Weights of a small GPT-style language model, trained from scratch on English Wikipedia: 19 layers, MLP 1536 tanh GELU.
Each number is 128 + 24 x the weight over its row's rms, rounded and kept within 0 to 255. Layers, rows and columns count from 0. Numbers have three digits each. The size before them is the row's rms in percent of the matrix's.

# up: layer 2 MLP up, 1536x384, rms 0.0163, rows 1408-1460, columns 0-127
# down: layer 2 MLP down (transposed), 1536x384, rms 0.0197, rows 1408-1459, columns 0-127
up1408 085:145117127198153122101087139125142103153135111125150138143143063140132113103128092175120133122120143136108127138159124136108138158150171157137099117151107124171140163138086139091114072171155145110129154103124159133161090148137150138134117117153150130087149166099151175130142107123139119104135111091161126156088142143160100112085130149106117121137164125185118103128129177191127138135114
down1408 078:128138107084123141125139129147098159120094161148112119130116175119110164148136126100101142140117128104149146090140120109143113084132155133101158127108145118084129106134126142148153168088114139114135091127110122102107149102122138138136134142131130132169148117128100103137104145143136135154137147152152120112163136125110132125139148091111168134162123180079107142152119070079121117118132
up1409 118:149060152127157140090127127116099099079126108087117136129098127118110157148108142104119172145151118147115129166154111108101130126167165096097138114128134061139140097149118191150136098134119107099168117122145102091111167130169130110098129159138136120151117186116133136151130108126126099189124112147116127112092071118163130081086145158181126084150146135129096124146099143098163133174121
down1409 116:092166119114141103162136118148137131153124121121129122146133167137155124089129146103127085113106123092104115111136148108116147169108145147146119107127161167106103150118163099106102162159101151110118137159118142171125128104103116120138119168113124155148178118117135075105114123150141159095151136157117097131159150143105150128149115102078119183141145191160137099093143088158121105119164
up1410 094:133134120162179135127152127132163115156116117105113125115133131177143144130135122172115134120110137145147135118132119148125091115150128158149134151119110145122159095094149161092116127130113147077130096125071130155151134130142116132164092123128120173136135123101145150144120156154159159105125167105158148114110104093100118129171135069085109142112142083122096103192100117143111112140131
down1410 102:093133111115080141124122096132125162112117157139170120120112123096106131120103141105126114151126136137081105124077097103133137123123138103126103113145150089120123143132099130154151144124134117167162157139148113104111160137100132112106142161140113095155144147154139141139160107098084127158125116146114166143146149186145100134099125169152119110136121114131178129055111131076131137116116
up1411 102:139132119128148133096101138160113114139104126122117166138141177115125140101077157131106129130086146143183141072113133151137107121077099174126123171115119057124134091124109116113167152128168136090137079147133108154088120131128105134094132134113122167141116125092116075148115175152197190152127139098108135145135135128123136112098116127134123160089095137104079101155128111090140168106140
down1411 101:130127125148127133161111127109135125115148105126109112128104097149117121154163146142148144158139148120121116159132119097120134150176149108134119117088131170162135164133119143154077104170082094165084192138141146115157134149134112142151130112120104095070125098213161180141151088096097078133097123126142156125137117116124115157144121167132121107113152087129191148152124181158122104126097
up1412 096:151108117148154116147157140156112104150119083119148113132138122111116117103155121138091111157089135112139156128086107140099112106136116133171133110191100129120119147131080129106106168071149156147093162127129129095111132151180157140126111080140100147101110094110143170154144115098135136172113135128110131147117115150118094118136137129092148102127138143102115122138141119119145108152118
down1412 101:098136157110095150091108127057168143135101123138131143134127138145133112140122143139137138126149118130122105150159150102151138134118151134087117113080168095121106129117137115149168129157146133134149104148134115160148127123091098134132165141111166121157151212129135093114117146155115109071123135136139124133130137085138142147130127120138131126135160115113112138114120146133138172110135
up1413 093:130136112104125098134089088160135113080081136112130148134136167172134122134111147129115146163080090136106120121141106103110128089178113126094115106128149106138116110125110152111179114113143134121127150079114112163085121116158166121094112089116175094157156143142141145126113162135113135128140113140109084104147107144120142120130141140155133089131126128132134161177105126142126158121112
down1413 090:130121167143131125108147184073121136147190126107158149124110103121120122130124123092107110079158162086120099132109141122131135168131163158167116170157112139101153140123118093119121124139114107137147097159158137085118170167121104135138115123126090142113143121070126133124134117102143143152122127122112178124112138109170131122152112118107133138121142063136144103084143111118144088129137
up1414 094:144146128188167129112086134111136152103115126154099136151107096155110119142134113164132122135114138149112118135166124087115139131141136151098102099160148119139167104164120140119147133112109072120155072106120146146120155152138138115122145128197125139122103188117174126103170128125132134118117102090156114136123140111142138148124131140149088084126132153165124141128094164122140162119143
down1414 097:094135113104118116153140126130118131138118139118131107097149129107140117112106128096129138143132147103134132086116123154139110141129138100157179124083127142104101138133146120139113150149146159113106175166142101105099125119125130116130103129082134115123155090132070111159115118133119118136150156152123124124153128150121103134126109073097151126138131177100123112122145081118131107138116
up1415 087:144107138103118167124075159134114136111140110133144115098111103111129133160106084115148109153125119146113114092149134115139121118134144170118121096114085096146147112146130148113122138126118114110116070130139079092145149202134106111086135115136110157155097175090160097119150172137160137147118123125147063126098109105119102117175126113144099085110164118141097126134134111109138165169131
down1415 093:142144087130157100145160091131138136107091150126123136143156156136123125116113149133115138114103105123142113134113114130147155137128142091146172139138166164115109126149129095139121127118139163134150167148128112179091097096118125129166144148133155095096143096158067134145140109117103109088170149136110155126165168141149136159103117100098135172144145168135123110131128162137135132133128
up1416 093:140135103121150093134163141209098132091095149118093158115134162078121166128090141106113108128107165115150136094132111144123088100138107164154093143128128144130152095133121059106124125080164123118106107128116136134088115149151134140113108139131144120125127104104124128132155116102112162148090146091118152137134123144146162110063123133126125130106140134115157148165116135109133139147098
down1416 092:115149160142100143120136147040139121147190088164129084174122076190128145126166134179123152139119118161137123183132124108125128161117145152096132134120120086151108154115151185140123123168083091123117160107162118115170133121093133172135136117158109151100115131172157128087115125152121103149130095171132102108130143085134078119178120131135118126114140121101111111102131133149134107080136
up1417 092:123110116087153163162153120137140102120093111140159109109121103160165129134110108129147106171095151136114166119132100199136126138120117154098105138155107164101158117153181165113084157172076120106115105080109112120132105100137121149186116115113098139155174109141180150126146165141122110157135116143161077096122128123144115163127163059109148098112090106146167136112124125142100084106123
down1417 088:131125163146088099098086120129127164109138152134115155139120150088131146097122126153136116097115128090130095140103149039126129095144149126130125105120151086146117141113088090142162112077166120138143147143117131130123137155113146108064155105122137142099108157090121101134148111118140148095109115076099179142122108129126135109124114157151113125104127084110116119118134127101129159152112
up1418 091:121118112101180101162116138161119076118086153129138192162131105165126119094139114153102152127101140150165136127133134147110111122115135097116146113143115091143131132181162130111158095132144161129157156108135170136091086133116166145134118099142149127110152177093143161141144141141123089149133142093145141127136153124142153078095129141137088085106136113126152131105108150148133068160139
down1418 084:140117134158063136119131114129119145119158098120120068103158148098116170146133158108121094127188145104109120145124137140132159127139146171148081150109127145112101114079102139191117116097094099169079131131098127082149174173153071123153137150106117140160118079160119073135122126149142124112120134120106154099116073119123108145148126128130163149110130125128113132145123112134139142127109
up1419 099:120149104179136105165102135124120111139141133124142136172145155121114132058122097186100128117098143139132148132113106128113124130140158125157152120162105101138135130105085135101119108101155130138120177151109160140081099115115123143107107129120123073115144168137148166130110132146131154186119103119095110136110143165093140117136125112108132118190145130101131098113113118167120135141119
down1419 104:143110184122101145089124120117110163125121109123139130115114116161146171169124142070134114140185134115123111132134163098137128122119120140106116157109146139115116154141123121132142172154097128150108095088116121114146147154150112124163129118124147173154136111094126100132139128132119148083120127149149134099115137094158126115116139154157133132092113137118126149120134141109141102131122
up1420 116:152144121130138128086108147129123131127104109141117083122152120148086142148094133117137075160112082143132138097135106132100100077136096151136108101147120073151136156112111142132182166120150093151115124113130104106118153137133104083105114118127098115183091201110142101121119127144165147135094141121079129107122090110148112140118121130143127123163134115119106109139122077122128159119114
down1420 124:125112184152116097172134126113153128107142120091165167134129153128130110118147149133142154100151146128135110147122143095139153159126129107125144156087127170135124076119154104114114135162135165104124122166114116163131096133154140152143148130112158144070163065180093125121168136114124118117141135110169157103132163132153133128128139132097108120102135171151180119139123185163147112120123
up1421 098:131128115124106145143115160163119166121173112136095139071156146095139132104135156129120129129102116167161123142149094115087113105146122140157145136109131100167147083150125156121128156139148129151130090134103141172154149129151125125101106162132149106094119098104099104105105075153155176129146143132152149117134134097150137123110113096098140136141121112100133129124111139145120102134131
down1421 105:139093136159154100113142114109146091142114110119130122153101092192139103135115098105112129140122131119113123131127146136110123146134126116060095148141145182102115163114113109113126123113122097123132140142143136113089115111100122135119131110139128156163112135139132148132150150130111111135099145157101113152127146139145130163124132172146105138140148159140137127168123116115134112111129
up1422 089:127145133192108114159097107154123144154098149148134140090135081151110117127151180138147122125131126154093171191130118097087162128167136180124106134147106143143131120127131100088112115128167091114178133188117123134198076110136146144116170149143118081117119166146091111069103152153131105144100106154110094135143128087136150124128128138158133116171165138091108093142104133128118128134112
down1422 090:111130114108154120101129121097125100127138095124142147147100172138117117090139108089123123126114138101135096086138134161160094117131134091132149117130156123093148145106130163162126144093089120127087142077139140126074145147115111133120103104116134178128110098112146133137158132109161158102148182146130148123098131183135111124108118125123116130125117112135156152122127101108124140142128
up1423 095:133132141133104116146051125139133126143102136103128159102134052156129127137115145161168132130084135156127143151139136106093120137123101177103140136127108107141139139170165144074120153189186114101103139149113148128177129131119171128135120139154107102125150180108139139127108165169122076114119126146149090157170145096116138074143115117129131149150132120100107101094140151201108147174101
down1423 091:128114105144157128132124117121122141092142127147119143146126190114141108100126141090108124118177126079131096126125104154129131087128150104134115112145161154114139107090113122197142131070077118126114117060088109105073151143136091142103156088068149147140124064144102096144159122111134155125148152154109158122095113169165128160112130132133134127104122083121159153149140114082137113135138
up1424 094:140119122061116160116152098157097120080139144103122135094117192129146130139167167137146128174151113120178139106137094114168105119138103145097122105140108129109118093122100153147148132122121128130074098104126104129097156125142110119120102136133164150128110105121135128133122163108129125146126134156148122126101079125120082104156123143167152126117119106139125162117153118105118181154127
down1424 093:125133104156161131148107126121158117136122103131103157134161093113165115139095089120123122045072151145086116151125169130073147145117159094132144154158143163133145158136108108106107146122162137120193149186143161138167129124080124155114169110115100108129162145109094130142133103156110102106117137116090149160139157133142179145107109098082110120140144125117153099154101141143155097140122
up1425 096:141141131150142154180131126129148120120129143112121160113130155123130142166113110165170132135092093157170144147080124121106129150164126104129182112132166111151125109181110122111083119164121132092116117105087157116147124146129122111145156120125150092143113115106114122125089097131166138139111110176109111109122116111123116101111104151101160116134111124146098138098173172141106132157113
down1425 095:157093114144139138106114153165120110127110103125128108137117117151131121126130113096110124140149146118122093074179103141140135090072137105101068167120104149090139134127119136142181131129127127176125124138137102142115116139110121126112128099126131141130144125122110150176167125117101125114136127111170154169143146153133165133131147105142130141127167089106172140137093105136130112126131
up1426 095:133096115112202141091110132113105110144159095119119149178100131118132123086118111116110126121159157132140146125167128103154130125056150121190103128161159151100187123142124127115129124081119164179119125124123117137095139126141121130152132073131090145130118114123107149128148113134158157143162124123142168122092163168120109117152121099108107128137140103095109105083139093127146099169166
down1426 096:092146141120075121136160102140163168109109132113130122077187095099122134160102143149102137127137130114162110121128101156125125175133095130101158128071091136133070136146153135108146123186132115127160142151151144144171112138116142146118118183150162084125137127139121102115115132128088122129086118129130102127172096069125152136108117145134128125115104136134139129171126165124112137119110
up1427 108:119169113169164095153115104164138086106088162098141181150139157136137147109097108164122115123083130134144150112094110160091134132185094139103126124152139120110138115108071112084105137106155153102126146141107149131108115152125148141123136139141135097141134150111130148145114147138129107160116105116078115137135121150119160085126112108133127109138141131108088131188142133191137184111122
down1427 114:150124139095118157130113136109116158132162128145146115118113122153101145138156154090123123137191130104109083149136099086154122132114161123157119160111125099116131143132179155159146140136111098156117103091128109091129162155147117120106130110117120142137119087125156105160128116096142144103133129154124180113113156104156106145140130130137151130108160103127162124048146121112129081139147
up1428 084:154125121082106120091137123193111147100111109092103126112149148123148153151117143139159104147135088112132110088144119139146112122114093183077116157104123142099102107127123155132161104161114115115132149122119109166119140122148145118096100133123143145169149112116142114139142165126111152092113096110138110124130121129189130100097118137130131147079070130143162150170130144148135149117123
down1428 074:096120085171153128132085150082140117116124146168111154130090131126125104138112112144121156096080151144133132144134174104127132102148186099144142107176160129130165141131104104154094134130149134136126123157146121107130145113076106153180162107145109095108106149138124141127110106130127070194146153134111121145137133130116114124134142129119126097143160121137122115114119106122118100116128
up1429 094:140143139141133135150133105121148118159127151110145141126150135161117113121102135147135141117090137133156104113109147157098166141156125105127113117182156114110104126159116146122136171155105162109149146093091073170135123092129117133130134096128150119138124068149122114098097123148178140141151094148108132152142126149156101117180164137097167130111074151155089083115113127134106092091144
down1429 088:114126087106113152108103148151082115111136110147116174124102124110111094137118144110148132163150145102147141133119074118173100111109130150138150109071069141148177131093116110118141099112138125138125101158156198087126140180115142098111142112101119122119133164114152181156148121100108118119113136119138137144114120109097169141096133110132135108133160092112181191140140121105125142154121
up1430 100:127153110119166130143129158147124116118098140134160093109104135095111138114134134103122114171116132133122130128120113122134099093125131124117080095178150081156151155131122102140130122063147107166131129116133155079068117134121116109118135115144131111116109177124159127128175107104097137163125125108088128146107115148112100132110132163142102100144149116135150126088139127093133154143111
down1430 107:123111189120084103108158139123154164167134101092119133152185122131153147147137131139157150093131107131139129136108148127118154174089110125104166155063123144092089100114133113122104131188131127104122140162138088183175123132157134151126094152102137153141121083123113095131094158155147135084121102123158110098161119077143156143154125110105132153114137184102111141163130143174133146105100
up1431 090:142139123212142128134135170119088180161138111158126124149123134122117101104128116173142122108165101157115118117142097114054140160151129114145144119134097114123091110129081112119117122127143105134108101135113128126123098134103116133122120157154174124067094185111134097110111126119129120169109121083112120143144142108126100100137105160133142141120105132087176086121077147125075134120157
down1431 090:104108126112130123139132081161142096098087114109108132100157121154127143160103138091150165167091134118106136116126176153151107093113122135129144139107151138143145143118138153145113166149127131123135150153144147116131153139168146143160129137093103148150157083167080139167167116142125128089141135145156120125142141150119139135109132092106135125125119166129076147130138100122145109151126
up1432 092:145132123138139136149123157168088098143115133149137154158091096126132127105127102161123138156114153146142159173143126096137105134099133148158079117140127153101153129143120109091082138117124137117091086137102177109113130108137136122168125138151108125073160129153132092093168129131127108140179103121138122165146156132167119116093123128120152128139134120139125079098149166126102139148136
down1432 092:097129143156110096132134097086156134132130111122113118099157096121145101111129141131134130096114128102116106113155110148103113092129118095087179120122115113125086115133130128168137159133111101123140158120158102150131115131100148180075117094088143160141106102119121108163114123142110132101102137145129123176099108093141130131147106143138117105139090152078126172192124112109153135147116
up1433 099:134142116099087150103128103139104166109151136111119114085134129122128149125106132089137122151158122137099134079165136128130077088118142117148098161111135091138130137082146176163130117138138121130104102142127100128137124162145144114106107155095141154134120146131126092119167123147113133148107132110101123146143135126115118111135145145138126152115153127108118125179119078119072151113134
down1433 095:100145172171155066154124130130161108115126125118122144162152143151147133119139114152146135110102118106128131167110121133120173177131094129099161108162104168133113103149124110066108135111122125096138142119128133140126120118120126139164144117161134130106092077135132145141112124124133134134117145147128115121108116131153132151096101139104106114122131233158140119130120200150174114140124
up1434 094:142111128155127099120117134146126125108109139095097179133126138148127156128111132150119103138106120132097139093137122101144109132132141137107109134118100159141118130121113176093144112127141151134055156075118114117143133147140122106140084125170149132092162129110138179111134118110084094103128135135124157144130139130133115146123150154178127107126114130143151147144136149158138121142119
down1434 087:076152086136114120146119104115135105128129126186175123109124136117124105119129115107138138091136145102139102124125125145110150118129146132131167098153129093123130098128131092170120165116132155099188110174128127125110162109115122133106159125115144097185131132112094080153110151163159124159158097159111104130099155115146157103097104053072159130173166189113102117178146076117134125141114
up1435 081:135127129112117109121116167147128162139127080123109092098147125131117144115142168128146124154137137131125127098168087139135126117132132167158089127132097139163121116113159190156142148172111095133114088131120078163199122149152116139108109138120100143135132101137140143105122110147096150123101120134164134108113142125165107137158154149159136147109136131216106133166082162158062148122153
down1435 072:113135134145152096114129137132139103133102135133129186151098134157128116133073092114150126144083125129128151132113159101136121127131166102061160139136151134137139161126096062080097153083163158139158183173152128110072139085087113125148140116147137119115159177089118118143134149121149129138143153151123083145155121120104125134119097104096141108155142146107137127096141099084162124112102
up1436 087:138118109113120171156156141152126130118137142148116109079135155116112125114087145126142131168138139152117119124152089161102120132179134150126114114166141158128128111107065122139074179126115168140086133129117130110119132138132116105140134153100134112126131096136115143105109097116081120178113148134114124116099115139139079136145137138089162141143131113151163129173142148145058106180129
down1436 084:095118163148140087090098128121147120155124101127144193177102126143120124124144105121150147080071111092113114142100168105131121102079137102069156114110104107133144143140133133100161131116140117148125132149131135167144139098118129134108090112173150150139137155110153122137142152132140118096172109133146125168150150134108184111129111116145130125126144147108109142095119094108151165108144
up1437 094:125140133150147099154116140134144094088117126114147185157161122131158150124130136119117126130101130127124148154098140147130123152129143139096099117129154152146155121146114108123082120135178147119148171116118207124113129115137138154157113140113104116116177123135098197153161098137110126102123103151157116128154129149128143126064136122130106113142106158183105132096136177141158142121113
down1437 089:110123128130123158118111133151121158162153133151113087134083105110087142141133108126122141102187151096136106103132112090106125097133127119120132127104091100115130156131158159135172143135091121138093089094108093113128139169132102130077131107109146149140103097098167075150077133112132128146098120120115139140124104106132118129190132158154146124095136107104164126183151087108085107128144
up1438 084:141130117087162135124146110136140127121123152176138093121117087101120122147108107081124101148117140150123102111131131161094109062146098180124095072145152138140145134162128151121127155141119106152112121136108126129108161154127123134133131130158101109150116158089131089127143132110131113149128158129122110124139173076112138137082130142105146129122128125120106123107165147147084175106143
down1438 097:129124129144110111149100136118129133151130118080111116164140170122158119103119140149150125125135125101146143168122130077121144174107152129128118139072108105116094103107154153137100115140122100106100133152122122121133101139142148128121133107076139162110121075160122136145130145110129151127106096089107139116136083148144129139170117127151119128099115167135143146147119135115147117121118
up1439 100:137132133119120147122102141109124147147168136121141100095205124171125124143114149100122111104111140157145102103133162170080082123131125141143121121117171100140166128108134165137148135138140153134142126128114115195120130130121111095142117097103127131144103153089110118104133096170131145158134162118128155096114131100153097116137142130092094174153119108103099104138126151141102146164133
down1439 108:091128131119112106130136100135108121115118122168126134168092132114133136133119121154136162169136139107127146140103084107128168137125120128141117138109071163139118127132128151091100116125108098109124108141138161095150124141140126139123142164139098129087130091202140126125124153076107116178124098125140115120129116171142150163099148158164119097102112124132150143138129121107136115101157
up1440 098:128126117126121155117088151144085122120131135117114116166128147164099096103173100142078172153123131132130124126143089105147080094128114144122118122124136099141133139121163139118166133094116086118110081130120121115127139136153144112088099114093138104131094142117153094138133126165135162101133137119086130109125107116145106088135140145121156132095143107096107091143109143121137167109137
down1440 106:123114179152120071151174151074188136131138113108141151089128109138123093124124146114182104129105118129097124142144157153119155137153122089128148145124139174138136130130092102117086135153115117111133162133166096184128131118103117147158116146148121143141139102179077129113152119080126129153123179141183136145087117142131126172132144110127103151177127158125121139115114135147148125105111
up1441 094:148115124128168129087122183125098164129086098127143092136115167103115118105125150155128099141174120133157124092178103091126116126117143140155112147160113124136156081117149122144134142106111091124065078118139119117115150126159119108120108092143138158134130105118151139102151148096172149141120161087143179119114102135149110159143120148137128131121141125142159153114102136088130121169145
down1441 099:096145121135085137160152129128148118135160116132130132109168095133130136170097116150121142135091139158142124168110181149112135105083135126108135152081112138142105172128113144098127144179135196151174178158129127155148124108121126134145151138148130103103150140170101130109123093161114104135138111133152048133167163120124141106100146103105108105109132143120094096149132132162136117100129
up1442 086:137105114143159134116104120116106120142165138153143114120112110112116139094102142157096122140142141120145128130138111086093157131108123156196099134160125136108152130122126166115115117080157079146116122158127140081128149160140137106115148121142132135092087147127167121152128110122137152101115115154095127151116144134141118138109110160149118126138169129137097105130145129102134141132130
down1442 080:137138129125122134143130117120160131115123109102127139138151123136132134144122114110142140140161117127128116111121138134165103130141138095080152115085136123135128139145141121125120144184109153094112147140114087172117132085123136137140101115131146113171142112126095098165118156152106117133148131116165119115164141120100118124133124087103146132140144194095122118156119129127112138114116
up1443 094:163129113167159147147148102158111095128102093161154119157161132135144135113128154159111126165102138157139136114127125144108104079145125142159087085168093087137160089145103089073119132113126154109112095120115133153139141170162134142143124080146123126171112119125099125115157145122125167154126109122111089107121115114142121141093149125070141118131172125120099126134132147123101152124163
down1443 101:054122143129085113105115134043109144110136128076125151120113112129104112123105133115157126116084120072137102138140108101150138155122147112116143154093162134104103165110178145155134151125143112164127147138184120142136166116090150151130132149084113128103158173127128139123131090126105115119131136104162169152160124127144128120141089138140125118131130129112134147096103113100172136145116
up1444 098:127104126127133092116134126157106141083116179143125142119118100111143121122138134126124148147131137135157107102142116093126095095126103123168092121147130124131121148147112151118123127107160135150081133139147139097129152159122131127154100169171143129093118138117130125127152113127060098113137136121119137167144158103105146134126169157166145109138185119178119135127148116135097161125143
down1444 094:160160140156128131139140109119151117128155097100118105154157145168142114116136111133131132090110123123126138157116112157118111163120132146088148143120123129103123077130133109124117131139115113087135135122110114167144099096135136147106132105096112134170109095147147115141140144152170168140120122158110136123112115124149118151116080100107124121155116205111135121156125173135162100140105
up1445 091:120151138064137137106132119100129123096085095112132131147149129145135148164114111091139113133114106140116133056125122167188070110069122119084124124106153110142135160071127130143159180123124146164084114097131095113130180133102119086130110106091106165137116142108119175133114086148135147137145156130133169098127128139105123071148148153126134152090111160069118107158140105110096141150135
down1445 087:120140125168113105165174130134163146149142150149155155117148135101090106114125138160168132123172121120127136170101136145092195140133126109175173128127088114144116089161145100129111110122141134125183145153137144162139113131150121136106124162142153102094149118175096087135146165097112096133126100127154121120122122122128115160097139118106109113140130166161136129120142151166163136092099
up1446 087:120135115134136123146174125115127146096138102158140151134147129153126140135172147130101141113106106114089182182111089121122138122128144121150155111121106176149123098085121093110081127094139083136173146168092124125128115129139105157164133116120111097087109102145097164123116147103146137151132118169139110132149151109126175159080154078095146125127140124105134158117181125142124112076110
down1446 087:128118166136139133102101131103139092131119121098123117105101112129146128137110108125130119154129149139147079101142158127133109140176101126118085112130138094121139142146156170158179142139137126145098121104138109134111132139108160100083140130108130157136126169119161112127135142144130137124101155103107130128106099132133095098162127158149124130144120141129152113121115123129133127139137
up1447 103:136160107158146110155114155137117128157138109145125114141134152141092099101127151159105127137152109141119135172149099113117112122149132172132097089125114134149126125111094123125161133096165097141142137147104151166109130139102118117135150097155122112174082188150131120099111151095172165179130128142105106109118136141134117116135121098115138130194122150133130124100109125117115168108134
down1447 105:126117155135126142118100081119150143135145108095161146141153123113131134149094128101185115125143114129135135108102159134133109138112108083128149153111149098099135137131132146135088171159109159144097135122187111107159126146147153144116124130113099148096150084113104120165132124185123109098125109110173119162123171134126137140137143146154109106082091129113168149167137119109120107153117
up1448 099:125124099133111103128087143138136089094150155130159149096114156092148151097076164127120121126123157141136118152179106121108144134145140170094082121161148147139149100115139160096131135092117122111174167132095120115120149157120125114141128122146145089147144136133146102109103102144147131129127104113131094126101162155141097136159126114127120115156177115153093121124104137156116177117131
down1448 109:160132140099152141123128104144118142155118123122123139147153117133124167157144110104097161108165127119139129100081143135127107128114127105134163151106130139096111148129120110124128127147139113116096133139153146135129134117145153148101127114121108141150101095113151159155132134109104125145119144163093119111135131097144158137097094131140133125129132136118173120127145138121109108146134
up1449 085:138107123150150145152127142108137148174157125145125185117113125137124123122136140176137184095158108151122100133152113104107153162195146068099173114111133142155107117171123111120099148143104122124149147123089108128132111127129106137137125134105179102088123114109105129083094114115123097147135136140123131129130127122191128085128122180106127110123123134091141094148165168142060100147135
down1449 086:101116124116136118131136132164127094127101091118109115115126137125120127144127116077115128167072144121131123098130141169136147101121122164127117116110100147122155138109111147145171133133115137139126114157153148136115147149106120104155114162159116136166160124138139149151175138152141136111144133147142124153133141143084151134135148063121137140146153129126122165094119074119145125143129
up1450 091:147148108120118150171151150138108136119094099106119151132139150115122134088110140161125147148155127122090147111149094118147090138201143160061135158100105132168104133148134094117142109128119115091129119134104125145132080125134152100109085122096167124136172148130126139121132145130100134166147134100146137117152121133142127088115109142154113129128112127090165150174087151157087113132153
down1450 091:091103167155141097111093120110174132138147117112135140129118103145127124153124115094129103098067110117114090136110171136103157095101131133169099126181160119110136118107115154131125168121123131130133132117181128133126199140116084157136142136165091143120121135108121108127122108125126127133127113147116131143085120138166122150132133126104127108136144077157125129077141087120148134134127
up1451 103:126119121118153113163129107144136114118097126127119162155105122134139107125126135099108136127118145138095115143130114155112125122113140138163086091177177121118192117150097139115117165072142143118101087118112113147145126111147133147143147088141144108123133123119119127118144123120135155133158109124130146116122152153155129110123188142124126114109107139147071119115118165127135130121156
down1451 102:148145135126126118116123136116098124144140110139135086102118114130119109108165131132124121135154153123130121104136113092127143174151123105109170164058099127101116146120144133119146108161104080134166162170159141105107121166083130128107102149128124162149148146115133113123126142141141119140087131130117125125131117098113127137152094095117130138133129139089165145129127096124130132138102
up1452 084:159118115161122150158124124115133126144128126143147137123119129145093115121139161173094155125148139121121140152121102132070099158182139144139113137147120124147125131131118094122074144151121098080167123123084157147146114099150135144144113096117144091093138128153144121065140141132124137155102087113085113136138123153150085069105136159093141118125066127128120100122111173163075128100106
down1452 085:081112149122156116097110137128130114118125126134091180132110107144137091144105122110152125152065130114111135094129132129162125080116113141103144120130132137119169130115111157104172157131137127149120098122182120133120148159077142136130132155144109167136150151098118130166130122144124151111141146155173122186133132112087142161126150098142130110113137108117149169112130072071143134149154
up1453 118:152136108138131103121095127146145093126114133119126187133127147145120110114113087117129095158098125126130097076112117149109060120108179133129146141124136117097150144122148106114175167115134197123088139106141132111081158154161127101135116125133082141130159115115120143114133115157131136100126160070090154130132130154134089114117177135062121135135154143103094108135151112157137149170114
down1453 139:106133155125115118124126126128105143117132135155128126124143111133120129148150136144111142121155129118118150145137122111122160131125109122129118129129103136139108109122133122126122126136112105130143130137115130126169115123123119162133117134111131125125118136145142121120132124116099113148141115166138111130126102081128145139130115131152120134133112101143166128131116136106125124103140
up1454 105:147115109133090145090107115136106140153127128115130105112148139158131130108104141121150128132104134122144136081166132134099124145143130152130129150130095095106093106166160176134137177168099126112175123101112065148144133112146150121077085135091187133115139133110133078136117146169177145088087082061109126132130141148162082088176107109141142126086095132115107130116101068151123120130122
down1454 101:084134150128159141141132134133148121080120126139106193107089115125129136136153114145110151115114145101119122154127130144140130083138116136114149112162145189134162143114108058126125102101120127141083122160139165127115152133107098142202174105137082113111095126168127174122160105100070119163169190174138114136108140104104156172071139130102118110156142141134160150161137192109104145159130
up1455 097:124136114090150146143114123153133116145150160129110154134145093154076121136149148144116154133100109156151133161131162121114106098083131126145157113161136108134140114151172145093130121161109103100098115108098142149131120164150110143130147121166092101144113130106159099088161128151166151154119109167133140117127162097150142142128173146129129123119127137102083101118142153128086142112144
down1455 098:121105101144092080138100144129122093092103095126117103127134141099130108112102142113139101133142144086138116100117064151147166161164151115120141128078119163142103141120096134175114132099116150151137141132124113100130141100125169132141119111079177144107150097179096121157117132125103102093125147089125097123113096142100101122117089084109145155109163206127162173187123113131199122159117
up1456 098:120107130100129153089166151111113173098128080100110113164156144168156129147126150123137140136105121125096162103133141162152117129099129116126157160088123156106136123102117161147119202145131128139081109087133094138153108127156093115144093136081120182146140120099134126132169111150149149119132129140171169121141125092122134140116144107118124153079073137106188138138134123127145064073103
down1456 100:083132147152090102144111143139168101122119161149158107107072131092082126109138150152125116122131125137143105163142124075102137107176112145135115101152123094176139132144153125130129098117137160105180125147120115093111125106100161109109160141165135087104117154177123113125113125100117102149094115079098111123112159165146140129124145138110134131190143124152075134159122126156136167127137
up1457 079:127175129145097155132176152143132166127145134127098073116182160162065135129129138133135068123122091126131147131145147148139138108160117127143147135136107109134078122106113127145141136138132115127119118122097072192135118078122111169119124138127165131156113146121110090103112147117122122192117154115125156144131084117135123128174108111134138153110075137138114145173135100119133124093142
down1457 064:088098145095157094144125130101124100125113112140164191150079148100151091132114166120132146122118162134104147128136133148126123144131127146125128108121141176157170122124116126115106129128136134135151099150137192051121135167153169102151134115124120128103122135197137172148122124139121136102136107122122116110099148159120123120085158138077115110146128142120140118103103154124125129154137
up1458 104:131107126129135145131156155151165168094119108134131147089173122125122122167129174093143081119107140109132123097144109183146110116124113138126115128105125134140126102136165119115143183151135144104138099121134078195171125162126087144165136151143141132188121080118077148120131109094113130144146189129168138122108104112168150138108201100133115123126135126181116163176163130140091129120118
down1458 105:102141097088097076123138122084104102136133146131129126160078122119120120123117130165119161145113115122131123150105127088137130136170138140125140105127119114156133155128122134144106119089113130146139148138127171059122184077113146104085126127149115104085159195139153115111133153172142099135084079096094110126109142132093130104151081128115123120136147132094157121064125114108146134144131
up1459 078:149121114143110117150129157150110111146116132134124159130163179115105126065104139158122104132138135118126111083117087142118093142118160128122124122108106145082081096095104119128160125140126134137100146137119112151100130127133137168145074169108155102114147116129102153116135115116088121160106138115135135132132147153170116097134113146126164125103118129100158098113106151161094117113136
down1459 081:083118142131123118111122112113136111106146125137106176131115092139124097177113136123116155111084129123125129142137183114128157098122126123139140102163144138156154149120121148139108146115137147124140120111138158101137152135126117130152140102125122153149137155118135120135123120153157105139147118124114096140109110089103120131123135130131134105149112165128119124137134096110146124137134
up1460 085:117150122089128079148151130152121136121083094064121129154141154138140145119148109170104140151126105114125144119138104150133144133110109167142121140136101184114129115095145156131129097122118123127108112115120121155141112126159153142108114137118132169126179093129141152113166141120115163107131089124157126115129118139162150131175101111137107120081096109144128142184080159141125118126149